Each number is 128 + 32 x the weight over its row's rms, rounded and kept within 0 to 255. Layers, rows and columns count from 0. Numbers have three digits each. The size before them is the row's rms in percent of the matrix's.

# layer 7 attention key, 128x128, rms 0.106, rows 12-34, columns 0-127
091:153132139070139102107042122165123164121132102141118096093141200094140123131105176173053114074121143093177183129113139104153136181107177127147188167140112056160163162154120112127154146084115142117125135154126069120154193151121112192163109116140129182092152143199153077129134141087126128088084111143116109191129137163168132114095114096140126135168147103106167091066144088110117106093137
086:158170146108205088124076143112117075118149157132101165112114177129130128066139128171106198182150177108131096070181180127160146168078062154124122122137064098144140166131076127127153181067124147114172148165150118104172132121103151155170101092158142107073126115102077133094157103121050157148102151141144160090127147102106140132168178133142116168146163098141112080088151126087109119108113
117:112121146088148116043152126151114083121022111137130159119129133169080109093119119110077130136142122129136148134136075061114121169093138175074109134127161090144131109151105181094099156137152182119141141096189096168206156056127118135140159134140121098127089135095120114154148101123120134147208146092106088119157202111157147164148157142144139120197113128170127126142129084062100116187124
093:146165116079108185171143188158095114143161225105119076120103149117111150173159149120142148144093147100193138124101176142139150124191119089143124140189123162101132163114103150062079135128089139127089129183146170107172208095132139175147121124096110109088138076110144106158113143066104094136130125163079155113124164121077090186107135136169070133115139126148164106099173142088142172118113
084:169154093110162123160112116121070074111126097097108150085107155160128113104114192134076151112108153132158085151155085126118109189122165153187144139108090085194125068139073146113178199138113086147145177126128118071118113110141094149104128114165090130100160154101101161101129146091074113157076116125147181142143135104110087145153122166132138156119062143141112212196090178074106142120124
087:083128176103114109144062085121135122136072118119121114135115165110089130134121122170091174115109158171059170102117153102172130101123138101112151067150115100112152145191173126144121105181161150140161070125107074142145099100162129127108136064167146127125129135140148079209174105143073102143199099122129038173112145125143130101134134131121141129143183145091047122090118054159155121138135
094:115110071159175130096165064111194132063168161106150114123133111113164143123111133156114091170152147160133146138114151131093153094141158119118143153094188117176153155079188103149086111107131101064159115126153130166114150075144159142161129126096154128122116102126179085161148141136141078087183103155073103187064168117130099214092127081128143138102148115107114035109092098145150164135110
093:128151148150130147149080079079146117070100071133158142126083158081097159159146137157131092132115139090074132111120124094115203135161155144142115090085106177161105133118203043097170116098152141121124071139146138114118120122167152102180086139160099139120151131132149146137159160167086133152151141155084061198152197077110098136134111147141086103171184170112076136090088103118102167109139
091:087187131153107098103129150131099167152110147087177123112154117084104097150099067148122147172144121198178221096116151117128118119126106125117120165104115224129132181097148134081128061108173109111137166181081128128117099155106093151196098100157097131106138146049058159109126128096094149154155144131159116137167174139113155144128113152136121105160159164097140097140156146147084099093067
096:093070136154208126139105109056063102155078057102131126080143102239134139075140144117162133141202153111150110166150138111168122097076129136119180151150170121135094092099126121127106110110142119063116088108140151116108114161077108080083138143168159140138086116176180126160179145127172109117118158173130116103161130078165115081121104098128120154132136120149162155133108085142150158117160
094:130173101116157090091159200128094107159156183137082152148124116195117094093136123116110137206138131147161102136161167129126098163113124146117131131135171152101109168081168099109128112159135122160123106132148089127103118077167078087087142109153139120136116086069055107132181112142094126089110162130162213111175116117118113033171112126134104123053116148112131150200130190085132120115110
095:109121202169136070176133144065084157166141119134129110155127163138129103095127137150096143094062093169087104150174140103189162117116162140163095095189101161102106130110176153151114082141175094163144117142092116057121129162113173147087121125147111050142152154103127098076141108122080153172175121163144083137157115085130121110114113123163114132139126121166059162117069156162183111162077
088:109118081171178129062207154151110145151112162089126098105155110146092088125121090150138131126159174204099135143121122103096115155087140145160091103118139114154112116079151181154142136111119081132167172090111157161113112118115037139148096146131120140107047143099101114138070165098088121109106130122106073120136167143160134127125180170106214161087086142127166128178094163136086161180154
093:112173141129154117090114195131156163173126141195128124164115142091115102113131185104152155169135197114153165096136199051130071168102147060136155061205141119076110129123100166144096102123129130078086095163142152145137111140134134106100146143105152122137113104129130147085145137131114161103092173140104200098152145132089108095200115138158073159120132103095154170135136148126202092099113
090:119180088083160097048108159137175162166087193151123109114142144156136163167139134136091132144146088154123154111062145103034095117124083119103149149125157112154136216146122128098092089113117148120124134184159114209142124100171090162193118110101142140101128131059115103104119101121161137104179195123137163124160123118173119111131075122138111082076143119125155123184095157128163146151112
090:150167111093154176137139127149131134136206165152091159108136150114166125114042142137139174082081102121103089103095092148186134096220135133122103174097150114123145126119097164132134115139097177107169135141176095157101113113122129165107188170105193121113173105152096046128104099136143145135092113102142157081139069114087137185131147090149091083178123136107132078108183127109184135137162
097:176118120120159117159105118087183123077136152152170103123127152086140201188141129111067138144090077120111139152106129124059137138153121155092110172057153121171141182163099041098099110076081147131184156181159108126103140107139149188149095084099143153086196141086107089099109100143119142137149163154102186180153135129141153171131114093154056105127158153123117113124104136133120117095111
107:146164127113142086161099134140130104107106131126161123164120132106155141142162106137159086136119157145099095118145153135011140146131164110186167134106119131158141173126152079144114077137122138141117127193116124101140137085153115132152066091137059179125176142030102166059150154147108057132086164150098183236121141174146110084137104156121138114071123154107112153134099151125117117117131
096:096128172083095058116119124141104219123175148105147113134105143131147159132182074161111064138137045136087080095083135162111126064165147102163080191128152177163107170102175131134129095140165090180151098170139110133126159115156149163130111157106121096123135124138126106114145112190093087044084124124119175127150107116200161132099138133157106084086093135109137108133155107101115149150135
095:092144100089207156151121117097068087166083078092154146087155143122166170135013148174159173110137146181152189123106081116185126119140127091155139142107119094113151100137061170140085141149127146094083171137090112133124107153107126151085149111165164107126165114122110143168150136086128115155106099136156064078118152075106147121136115097143136152169125103115086052086139124172155133119134
090:171112162108149095102093101155163182082107119115079121138168150135124155158147114089128107142130148088138139168114111160120025166073152169111146119136132157148086082166163115123122128103153136101128152176107093148146110118141166155149106151150116118125136034089139133159191192065128126115103157128147094104130136157190171100135092102128081147167100102187131129196066102160071162113081
095:140085154141129109143155143110120113139099117131162125080134165122118085119104114072129144172127116109111089136117104111085172100135119147092143150103143151098156154127078169182139137174169149065138135129173175155123152130168133069155131153135117113075172189180106161116097098215142132106193117160136127173146109118071058173077109143092173041071090139093107148150092100087103101139172
064:128082162117113154128139117130127126135132162155158140112165146148159102120129093063161157176149112146141092150144120136121146132128092165084164170125157138104164179109082180095086127162161141048129144188157149119166136100214179128158047137106156108084164158174118183113138098150168122112171148182180083113098086144089077133099096100095085083084096114094098113174141091131104111135167
# layer 7 attention query, 128x128, rms 0.109, rows 13-34, columns 0-127
088:185127152136138124075123103071171174091074099163106157109136153183130150140127106123149126117114154108139150043213109099087117129146101120121106099121124126119090138126152119092137133184141192164114171130168123177156197104150121111039127119093123151118047156130107106132157143109134140118160128060124133140112110148112125158172169168160059092076136058108102110122178175144144141138102
118:084116118102117112097163090090109119117034126120138147113078174115079146138150166115089147109131083128110164121183104102038147168123126126128102074146145107103165096107118243191149149151128192094139179111120126098097131089113110094147097169123094138106148181126143133157099217114138101099130122159114116165162121133127160144127134188127194139092129150112097142147109138090108168159105
091:149150201129127140164125087175132117094122180153129091169131138085103102107133143110140136142133147086177129148135112053147102140129114061102130190148115098157093102168100120111086128121177133105135140100136151122136136054156106158111151093195091153122098076143116149191084098085120142132160117154103129127124112077089061196201103116173095062165148107114161135160152124100138135207163
084:134132089142128124089164151113138152121154113145118122087126120142139184049140099079138126128179125104121086093133144113078172118131100138127104190113122104112147128142163127187162137131108138142099092164163084159115149124128098082081135211177104159115089109107113168155135143196134122100123050101088170168096132193148096135121144146156154081135146041086119063130187164161126065164101
086:151150142110109172143100153092129167100039123139128144125099079070108099183134143148133125135113088122202173093087152150114129107152152187115136073105107156095157148081128196132084122184170125148092153096098110136222140122132169139144131123149111158142135171120141142104045149163131119143122239181163101116164117124100133101102103139148122130083088164157135155113097112130082134105135
094:091141103083135169110125154192104083107115076160108142103109180130081073167086188200095121073116176125179138190146096058174168106094135184122142132139138126094153166128141169105125126162155119087170154123155137113077094139146170147149119130095134101151149127105124112124083129151161147163116174081139117163174107128091114114147131084151139096165150225124136137130145063111114187104130
092:126151093068143202147078105071121136059144077151117117132136140147099159124121141189137135107166128096121104115077096149186188086108117123132157106158087154144190161088168156113126161118088123170104112114126090131145133052126073096115169099138131141147123134125148099127084155169185048119133156192144062122122151126103075177151093070180142143145147136144107120103140097179140134158113
090:178167051067090099170113162139121088147181111118145124154176120135126133148097099109141153089113121147129125144139124133112133097096090063094096128128105160157070144198186139134126121100131168162123106167082092122165149130156142142125129170105121137117110104160187067122106169089096104122165037140196062123171089096116173159138155117175123150122117085114127081134189155107188143136152
094:131145111123205106181179127161112119133140132141135207179094160115106140213122177080099131166122130108123139129067139134156164146131186199138103085117159116094098094077137039159163144147089088102167126138155134126138126130136136058088141117092083139109104126073130148115133096149141118163122142178099133121174188176142158097161142158127056110175115145121122122140111126089133168080107
093:146160162066152109137172117179153141196185150118046164162091210139115100103087159140127145120085110115117098072149128124102157149172145142115160116136171153112058183092140180185122127149127186092098138138117100148165120140139149158107108143124091109106146085112116135117143140104150134096106048157115113070112125131145182094098121162119093085113169084103165099167131180132102082106082
100:144093089211159128109118106105119138146138131167148120182130102135176091114139136139211122138147101124158139102100137127106136082150180154153116099111108127169092111110148119176098111144160091155150048087117133121178083151132142119107086149152121098166102127111206101080116057125125071148125116187151132094137132214099092134124119147103110056116150097112192193114066179152146128123123
092:127179148123122102118127137129136161107150167106126144088125141129132168112136114143119153093161129176126124058158129094098186107092115148097089116114138071105086072146183105155133108146117166089166076157084096154061107136072142123179122169116133107124158120096104132120145180130106164130129076089126144195174100191128187088120118114142227108150149123079156036118184120132113113143171
090:178126149108138125159158138107167156132182166135093127175124088105174142104122127117107150163109170115062141126140126062147124132196162127107169107129140113117108110115107075143106140163207166094073122099118165173139136106173093133075117143110143109108177108169147166066109111109122195118081097148108079082122156091080123154180124194113116161165130104108078198090077162128099110127081
088:178114123095148099121116122147121109152064133117097175095136157096086131121119159124121143123150066192149149197152070048105149145062143204142167127150163195079129154138126133164124140142191170074101179133095129106158136115126144171178122125080102093064137087112129116135123167102158129069139115128176139126135102061122206113184131090126147147096129110092134133135127103105108156106142
088:136099116194162086081146150083142140106164096146138120097136122072153123131071121165152142108107140143142149184202155175091121170154113099135135117086154100098151161103084116111039132119069121125136192125175130105165081120200151177162091115164167109114119164138111105146142107096098171107113131097097182164106110094130115158148105110117074111102105130169101206163100058092138099126131
099:121139090155106171136090108134092104117077128195169143076196200144092127138122160136160137108160156147128079192123049100098153111098108111105163172136121172088197154133125173115142123174121121145094161163164119106143124099123104096122181157118149147110091137108132074125162126124169126078184114121174167132097116076108061138120107045134124130067143073124101128140145118135186157108150
100:118112116053080103120094131157117134130162119141123136139193154164139122086122109102147119121108117104116092087107107120161139105135168135121187161132109163117160170164152159143128110112153152171060061102130092174114195106139094151109112111139139138158136070127130160132129150194177053154140112132180074193153193127124113138099157062132183075112179075106124065121165114180132111104156
092:146054187070115097098116125157107079116159093100153130151143135161128091125101093194207125123111085154192145108173153128124130084094120086133155101163127194170121093071139173098098137170119122128167091114126115075144089101146122146113083116132156064155140131143173165153151084171160067103135108175165097130121085135136176115116115078118111084091142175129176165147127106117144121074161
092:140147083153159105137145154090147104109133103105180142126128086070134143131132106065134076068146158116143153221149157185150119147144131149131098100073120122115115174149136085161103086104122092153115143128139127165114111134177170163105141167149098185100071081099137151109062094141079141142110188111103162153183145111108176129180141182162061120164105116116113138158096096113127203123180
079:170163124162140156151093092151159129163191056092106190128064151126128108166102132117132115118151127122163048103140136137116143122151076075180162141059142147117083155124148141184164158142078120137158104086182146144173088168126106145089140154114115084095162164086140111127100081107115129132157141128083090185097123140141092140131177199145125082154120059134074140117167099175103109119127
095:115126153103074122092115161133119157110113124134107094093059127128159108101168124098090158128179120070143174114131100114115077152126132099106081082113124109163160110157107162109126071144110092135113153149157072173197173130184138074189114140170126152127103161154173128120128198149177076127102141117067157166134117135103076152179119199128175094122107221106128129128102173130121155167130
112:095141136100090132103148127087143110086144131142107093100057099147122126133160134103121142100130123085139163122133070097127119136150092082136106052082136103164088120131116141117128087153130114132072190106174107161169156153161137062153146143142143176124094138156178151130089149181172074107070153097092202151126157184102051150189133194151146058094138182117133121115105133114155109159155
# layer 7 attention value, 128x128, rms 0.0891, rows 0-31, columns 0-127
101:124121157084120146113086159097145112195107094126103132131118146094114144085129156118084199159179170113125060080089151093165105042188091131114134104111145129117142096061148157058124161131140089125110086171164111159080136176135115130093135137128195099152075085167143196124141138170131138139141068120115135117166098131158128155144168115134137125150121119069204104173106149081121159138123
113:091178114104113092184124140105135113139122113129137133120116142126130119153149151083117073144094113122144069154102209211074112162178132115113159139150127117134154113151165103089203166161071122174121172118141101134168103060186109117133125089113118120102073146099150127101120158122137113153123094157117126116118255079145134134073102134109159133118110185151158151094174144092106136118161
101:076117204057099095159112177162113124105123137163101109134149170080105129123086081161082119123100144124187165111139104150168140116145136168143104172064133138081153215106132141134137118122142144121112117178134128141127128130138089133099165114178095066104187175157095107067133108123108122131141198154158126107188071090166090133149146137125099161119110133066160134101139094146104150042112
105:183106122118177174146109129116111134044154132127103096138103135099133099056100106086175107120168105065128175120109146065190098106084117153147160143074127101158101134152164173067115122137182145126075141145131122122159129062120113133082145141155122162089174113156153201161100122161108096108186150134119120144103158130112109176156109131148135130154091195065171105090173111092122145144081
101:081125072111127125113117166136106091126129111107105120138117132109146154151135169176142104111057100144101122164141145209112128209180201121145150116130114097127149152138105073157144110124022147128108189162126142106159088079179149163154094074063119169112116129136154122099144147066112127131152083176132109118148189093125122134091109127097102154142113096203134172082141114106138129168173
110:074169151091129148094142095082110078028097165122116196156167132180139082137145112131085114057149181168151109138142072132096126131160162112150180139108117137109177158091155162181209103142106124161144129170105129160124094112168088149123139160098139184178096115087187137127081145103157162131119100138107125160099126122143117108105110122063169123095129116159155129128075115097117108103178
109:166122162169148135136178123092111127153102093123094095126107121158118154169157094160130132105097144135133210138117188158131139118104076057133097119135119109145124120169099144193124144158110144111157132089098134109111077155095139111147139169142119169107127187159127034043082143087067077124107142192140108161120143135125141090159082143162097119087096122178143196137127152168159163193097
097:118069107130135087141092121172126125097203179127149164096105134118124124146126099109164142121138107077158139110137110125118186109099128174084091139108130130129170134141131142127134120164066146111174150157203098251112105086143158091106118129103085108159183141141085082155151084191117125184168088100128134085102191139110142165181134157112142102154166141136173078185166118120103147114112
106:097109190131105128061150141096137119099109131131161087167128119116120037070147130150108196153149169159108140141129111123152114103142052131134089161208133145162075145114110087153146140082135063118126080076146112120117151143063146193144120145174147162156118132138155125162133110130086146106090088150136138129150172132134117072133161131255127094124099127125087161175124143150126113114130
090:118154186139119120079092122105131089046118124141131136129109065127141132103097162165118165138182122138095135087123073045103124187098081160149151121068121108148139102093128182126125123125124096123112142089119178154094179122149087219180109125123119145111158144168150172168100089175168083118124118152103135094135097090134093092208133117156124177145114110070066139132116159184132118150134
112:169147062142149154170099119094120108145151093125147154129149153129123169127153146151114081214200129187126121146155147113186108117145123132139136137111123099144118053153187122092122153132130056130087095129112137035143125128108081121105113078096173126116172079072151110160116170050133043134134112133137124152101160149125077135112128106172113119127124191159069165114135126108138145162171
113:112084186153088101128096157110154095166126210151152048113139111161083141149198130093131131114109091139086116110156128099114111160162183130085142170137120158125124138129107117108180123112114116126091074164140113101140155157097085158214118127143089130105134132140122139140178099192177202170145106086138135102105170116144166092110130078091111154166177100031090131106121141147139111104150
112:142151115130123118114102086166135106150174097108130107129150112165113182117189156111154151160129075143138151163099133118141109175160207068104158109210126188149139149165166104093165166181169098111086081075160138109112122112186123127170123107102138098178082055089126104167117189197133172115075108109119125153126151135133132145088140101103145122141123090136116080151118149077119084074095
100:140105146124128065129122138166136111153139111158123146083076074119165153183174130150145175180136131128106135147141187119141148193104095149125086145152117079153163086113109095151147138102099079133162082105157168078114141113106086127138065139093104120106145171174126066206125119108089037153125114142133138110148118141136081133201118160212129107118145153128109127193193160142098131151164
097:106119099089136076223108152138136115145146149155127114118132075173065125164143114092183108117091122089119224117136203118085123137121124137120126119098110138119069169164161080171116141159128138151101176124112138140095104044140147074176064111083105195075140131073149112120076146131161105134096141151142121167091135164122122115137118155120147109124153167123073128140123164142141141168195
093:154156150123102088150112143105148120152096135130088181133104093130126176158208117102141132124120136108118137192103165162074163164144080145112138152158120111145151079115114093103091118069181109118110111088130164086193124121141127157181076081116113130112074156068151139133152147060154068164098168128126145137142179125165137084166104107150171109150166200153072185142154144174091089172131
107:123103186163103110104118129108139180093092109154122123143113099175147124122128117081145175149168177113131146126140088106123160106103086106087119131139115153154095110114145115136149110116233093118147043078132141135092143109112135131136077113163150101165128122126146195153119058173114177124098164132129156199098076157122162091137136131205182103127135137067118055173119167153122063149099
103:122094173152101075161142094072130118138104147141118097116112107160124172111182115065103116147119104107075126131176125153124144130177185112065099077085140166131110017116133121106085111171151117127133159124130134088115141179148128101113125086166104077167165107073158181103067124100164142169122133031116136179149154159124178174105152145123120154147174143172139121137130129178107146153127
095:107108114123122118096104109162152123173096189098100088170142192093155142131146112099134076136094110150051076153112135211136093177176150037095146111120127124136097124198145175110156109125115130156152132169162104128066099086167130110080119122098204128147163107136154152151149124106101109144140112134098125146162111094120172132085124135093164152153102102182198134134077096130116076130077
105:155109111073109113179105177126121094083163077127068180128138084115073088167117156116134201050062154121156104119125143145079119156177155185159154115142118150095166169125149083113183137147083123163074143184147152150110125096145128087113129106129106146054070115115137130065129175160153109141131100139115143150152075121153093146129126136119105090124163109151113168180110139062107122110164
102:112120140097143116162142140140147113164171134109144137101082106139111187139180120036187150163113104060096185127120185170102138131143163092111108079129120119144150114174172144114146178169106170108125145123118128139117117109185176036131134114043109162121072110117118070169120183121120111156123104128123112162096179146125159150181101129068126115119162124150170086137149115069126186130107
102:178119169171130101067086105113113121124135119145089093167123089040125162086147098141150135134088092120035171101140120127117177187110163124140156114212124118175109185156163164121120142144076108120087110103129134130056108084158084156173121129149151156158138135166163090173164110147162154157090150192137102183166130115136130090136104098117135138164115130142112105118104130168173091076099
106:052100122089134145128127157078140158192105111143171141142111116103133086084115159157128141062122135083158062120131101157169143066155198092122118154192118104107136157070099156112211086153101163134172124168138136083137090109122154150140136111115197099116108113168150143097088111192115202154195118120091166159120122071122145140142139155114103126122082138098164105115159142095147098126117
103:191094141110162131142103134123118152146163150127067195115134127168227125052117131111134170089169121089142102094135125089165132099140133138149165135143113102128166096108164159113168069081156122143136085175185134151166158106089078103128124136116109094112103089131056148154121118211168086148155151093142156149111111112141099120145133102118119124131170114026133083113124137144114102085066
108:148111154125118160166173093099121132137147118139117134120127140157112145101163178150064143141101141138071060112146153079153150140154186114157108075088120120120134091073128096156140112107114114163118091104130186091090154149061074166144158198125158123102146116113100119000102185080160127090141078124144131150168175111123075152175128133198106128089123108150088149096117118148142143128143
094:106151145068154164157135135107119170112124130102158150153163181167087066086072160136115117138161160136112129152100119151120125073121124173109142129066146160094101061149144129067095145182223143111115156096088056186184125170162153095066172119175129118148134088105160182102099117112118187096143157096131126088097129128088162146095139111108122119136116152113173121107127077075126157147127
105:121091110165112118093101172083171148144179131110100146121105110165118078084113125096121174117136110088097130133160035150147132093185098158083156100152121130177103163166148169142073138077083120150107119089193116147182117135092109169189101108119148128160106086135109112187163149117122148133153128131118109085111115118149169110107162105127112151165148087084055093097151192204122123175088
109:119129204107131128101121094098157155106104139128165119153113149129110098108139142121120136147171141128138120167102123170152145160128158114098122149072146094136089091113127080012136115109248131129136097170124122072105177142100095173178141098161113119050140121129149166161154097155142145102180183108118160087152091077104120144205137133132124137154106176100140088127156139071103106160090
096:114140163166165112113173112144116148116098203138055107150121107129168092093111104153128113116101130094139167081123196083107074087165120152137180140169128122134090147071116079096113073085147169132132125199140109127188134115110128085154172139166075121112085117085159155151166126194145121161129200084105173120136074092158163106110141154102147143134153135082193087100113156155118114096124
101:119037156108106098148139176164162103118132175168061112129108141116169104123144142058117147089098159094121117090144139141183074185115093146094126127055129090121123118148117144141115120085084088138140070141163127138051134132081095128097098202101133159131163159135111147145185126100128077118180173147133145083131093179113140125124150131175161129185151121060099129174125140147113148169088
104:103157129106131182127126137114137142096116110110123196175112155124111050163118139120134124009066187126174124125125123176102135134154159154100151157097142145112134159085113122113130111142194189126134088144092107138150114076104130121149153108132115177185090150115137114133155103154106138091125206163119129085084065138100171093110103133134168131147087136101197065088142100092120073164140
104:112122173102143159156153155077129118103146113111098150138122131087106191144133104125122082133117175136181192063130054109184094059228145122104120130122140154123124140096159140116088116114142123095089055164104138100144148197085094101116179112120152099135109088136149104195166203116115121120088184143117117110164033120146107158172128133092107139135121127122137098100117145109123165125125
# layer 7 attention output (transposed), 128x128, rms 0.0943, rows 0-31, columns 0-127
103:113124095092132118112128178148132202151114192142133126097151162116141187125122141093122116047113172096137101143093146134117145140144144118056103129083150143124153102128123127189159111148144101159124131130085170108125152159073187065119115150116126196118161122121116120087202157127125178144104099089116118192172119091220103061108125138177163171134131131073105139143101086071104103157135
112:102124097155151138127119132133126135105130109178089184143088129166077129199161172114137139147130160121104179152150161108117113179104132092141066136141161129140178160190119119103148139133060127116106087173215139085103107140137093137116156124086121083138113191109126099089156109109129136091145051137150157067084125188120141052157153083085061106138125076141157107116142152081128082128158
103:133156153092152107130134164159115128100123081143097126099115113099107133109131150086064146108160141130144164155112078139156136167117164177072158135164133157136138147165112185061122198046103136100139183161113082132156111138117156187113123125150142152109125097086055119135149168175059133175050127070114152129177104138149090129184103106121136137088080165124090156179186100138103141097134
100:144144117144113153059154070046155177129185131144152095154128109113149124091114130114146071079094146149097162123118142152150122139105119100132134087163123105128090147155107162097147133127208141090151176159140086119136116134052159131094178085120133193118175198141157153124150063129105148128162169092101153094125143154125177152163144089172135113051101151142150068159151067157127115104094
101:128143098143087131166098111081142110089152155100087198108068148134079087159129126145097134175135118182076183095149164108114125109153138140139108119147109098139155161125150130114149166136061154176058087149218127110123151083132074127159136123158121077108140161124154090124099182147147127147166056179143109124130116185085189113081152082094072149121154102135112139123132143159152092147069
112:134115142117157107175082116140138104183124220134089138123072079140157106167076125122140089133159119104080133043126119124089087150126136208112084132126163162195131059119119126146112163100122092193122103050163130109106122126113131139105139168109070129184146141130111155146141112116192130158091081189135171160142136167159137129118116147096126067076151120117138170150168141111086115133149
113:121088102111092131140124098151103058111139120107129082152162145141113072095108129230128114175134106138155140192146103179123093142088119135199171213164155093083149104131133171143157133114075172089156085138148101128139153130176119119155123145162219106132107128154154149130067085120102143168157131147116109109121119081139161095070084119095097133108101121200172124095139142150169143126137
101:099107097121153162126182083189159147162167070117124142111163093134130137140105127083165093121101159134169121099120087161119195176102109084110161111100110149120103081142134125134134154071142121091091156173184056144150117124146110148092118158051104120098134078080151177132142148164090079132135107142126108105154161172038145083139169182162134119162102139106071102148139193136161094149126
107:194131163117143077174109167162101153166115141099193121074183170150143141103108122158127136142159055154169121139174201134179052098152105130100074184070104094146145049091118127158152122139118117110162140126108122136144137152163186062158148136146151125123136087137099110169141103144132118133118164121155133167085137127156043076131119096137134129133110110111115126080112054134163119137169
086:162186175146091073135111115137107127177092109110128109089167174155189154118090098137156108172058109119133113055153169146116040137157076142134066134128106145151139140155119142139133091110156079156145146122041081162122144116086137167144154111107097185157128077142131125160146095164113158151106085128121113140128098090145133157103157162152145225086114158125119175101099101104083109151117
112:156180132096133117074089129104098083056172131077141149175093106097163124150133146170139108123102167107110127144147134074121091124139123076147109165157089105208116125157143124145112077183118125119149106132128190102132125120119154085164140149142190121107119143206181097106096123035187166099111103153147109110089157117137151182156154085146127159107156131169126169108100063086149098148171
115:102120161144142128174219165120086158129086130125110154053150143140069237147135122091150160128116152155114122116135159099165102133124110145091083126118074133124105151156162078101119079119084134108103178094072125133161131104097111108143143130173080129196100094085126113202168091146102154170132089156127130130119132111128150127192122167112114085213139176068149129096124139116136127126129
111:148107167166118103106148188143169119173108134163128160126111125129100145150171112067188163134147129140095123095124137096087178158126122127151072082078151110131117139140155019118145083175138114131039115123105217092154131086137114125150151063137150095092144156128136150143153123075127112138099052085109156151100168135155161186110138116144142058182113136119165112137107129097150106146162
105:126128117145101137082133143205081073078132082107159190115206167159165103120096143141150105132092107162198158156165149142111091141104075083159122183177045159105146118119141137135140108113096147122114123157110144136126110097172151143178173134122167108116130043144167127129106126116098118164099130145174090124124129102054114094125130104106130198135055109179142161113103142103155149159150
096:064152102156123164146114112171134106122114062189126174217127170113102087152151121189167091135081118185100144127142091127077115179114089140169103122125122126097116131147073145148127148088124155110143144111133064109174140108108117165182144128108152075133090139135180091178105091118097123095160108188196095137087177116084162150144133135140126091106168150163182161076115100139083137124156
098:193085114155135086130145140151050111089069099109139182153147149104150141149139088116143133195091115109142131181169141121098119092148078081120079184162138179143138147147126136075175076160089176114134059105118108129128136096151123139143179132119111052157156100118138105120159114094120149102114109173167094111098175114097131134092134090096142172106203119163160126069122158087128146112192
108:181106154173178128111159184191121114153054143185164111075144131099156194093121089096162110096149075108126101113140152192146109111158111081131069124090124153109093080093068132136131108132192129097158157096045108152178108163138146138169141102103153152125132071164135150161116106109127107105112201134137141177119139066138092116094118161125179120126130130146168104114134141105087147165142
105:100103095137146116124171171131092120169125101205142072082146134142128142166167120118155131121096170071103116132118079086150145090094103073054118094129143109129035180135099112149129120107127126141147137137112145152127100119156134111121158131155150086192113149100160128106143221150119157080100131144082120140107161072112173152112118161099095110120218181118155138122120176104145108133219
096:138079149126104149108136148114180154139107188192070164092114154161082140185128136101121153112206134155090103123138137076096123152133164059073137108122138088123135108094141131141126116192113132126073095125148151120109149144128069109098165131139184133178134193123122140044135180131105123114133103128136122100149110139120130161083136113134083099119148108086155109140218116131158132193034
104:067141139111100132166115149132102131128128164185145236170090112111129075119142122143080098105101145113159179107084129139057116140150128166155087084119067167094154135124143112072155172082081143159107147127170117077140148123142165155124165161099058114095112128115155129122176110165077142142153076129200122161132127122169140113100149079139083102097085181107150149144107112088090113107176
108:054111082132078180096168080187154135117173126150099130166152141132111089132134134116163101116096116143133123134169102121046217182084122138131142126117178126103118158146110102147175089146092130137067147146150136131149130099149106170142157120100155062113140188120161126118143111092121116113163071150165123118142184132070212107064098113139118055146170098148155108127087145110132085119111
100:141131125144056086115132138091124085122079059145123144126113139121095152108119025110183171173164126158119148051123218140144152166156087127138112124153139119183109116137148132099108100164117147106053165108083140165139167167125154132096136115152193153144111160111122162151165121158087119138128069116121122123151136184144158185079111116132091114105099155095177080123141089097160160167088
108:119110115167133205162133132106161146111160164133123183097111104109101130082135171128094161107150114043099149111118178153178147105130161155078110071147108139128126134121153102154185185093125163143122139155126147099120103159084193117098125112103147119143129131132064170161138130130117160172106100152118120186125060135119112025109128155140098122158108075087110111186169113161113122155032
108:133130134151130161100176121115094138181081166130141183155137069124116183121118113100130125058127152066175116144126149171150162144127113123106141083124059182146124154153131106090116095117206155135139178077113141125106131103061164169134144114115093152163157078145104243151173098125112127171127133124103135090147124110150133139165150138173167137087097145097115112157126106044095091075125
098:101125099158125126123099145087085093132179159112162131138144100160124109136071140149088158150125108067165143120121109103159102141142087172121106121090052103147130145129125140146118097117097161184203116102111178105085148103122172119144171126155173104128073130124095155099124134164163196163079150135120142108139132084133127101146139147125102141145093211132152201099025082054113133140192
100:172149124091184132126106104090190186139186198127119077110082118090113103107150163134141125083115118105079111121114057152110188109127159126108159118125184100117124135142090138135107184141155092135167139153128104159138112151133116087117124143117087157132152211118096094097136139096149123016153187063088173147111136129193117126165125146149136113130180111091109126149121122177099086100164
106:130154161137108142171165132087125178210081100083166136076101131121125192131151096100087139135173100168126095117125153128143141113156076102120085145118130134169121142175108095164156092156157155095080125139117111146084124098126130129175099149116100144143096065186105167158160104151117136106167141169136124176125140122135111135088132116135184162141216141056040083085174104088125071135103
111:152102184174152114088126116135118194044191160137149141035175128137158168064144150120136100151129093083122130149129132146118142123155167057059130091143121098103108157145153088069093089121162136152174129164062148139093120118104142124139218099121094119129121133113115097133168069106085195118110175086125129158109134125134088144146130127111152159125130150085150133186161100142123141130096
101:066090121133145162096139111151112138155075156155115109157128101151081156127166100165133135088115150137140143149122144132175154091121139128066123074135137114134150156098143125067088151084156155110138119106093143137095133136049152128113108105165066129195179119078120147161184126171107148149165168098056142110105105202185078144157120078103169124087142101147197094141204145120126152073136
107:123079151097104174139156124150092149130103139169131174097167205120131177151102134083094085076165127155152081132142130141142088141127085089076133175112070097101143152158116159155127094165147130136143169120117103112094121107086092087152170176123099192121114045125139129118120116174099096146122211153190112150161119117072147137132107126142151145099092184112101138065205102109090156148136
102:160104140102174167101122103170167142055138201136113146098045100075132131123154093106080117141194053164095153082109126182113169104136141143132156149148189108124146103135148127110138220113134165150153127124142104130085153119084130130091104110099042148141117135099142137104105081088143117100136151119134141166126134168164132121091107149092164124125122101129109077138170163177086186124065
102:091129144048097115098159155150123113057149137097107080129117119092155157098161132111064110074153104137118129069100089139089150093103170140080155162159184134203122141124130129122165119143104131116128111141093172125127143133053183140112083136155132094109122118136137108132184135107172189149100114151116154162183147135191092170091070107126238138121148156162107151164152089152124116108131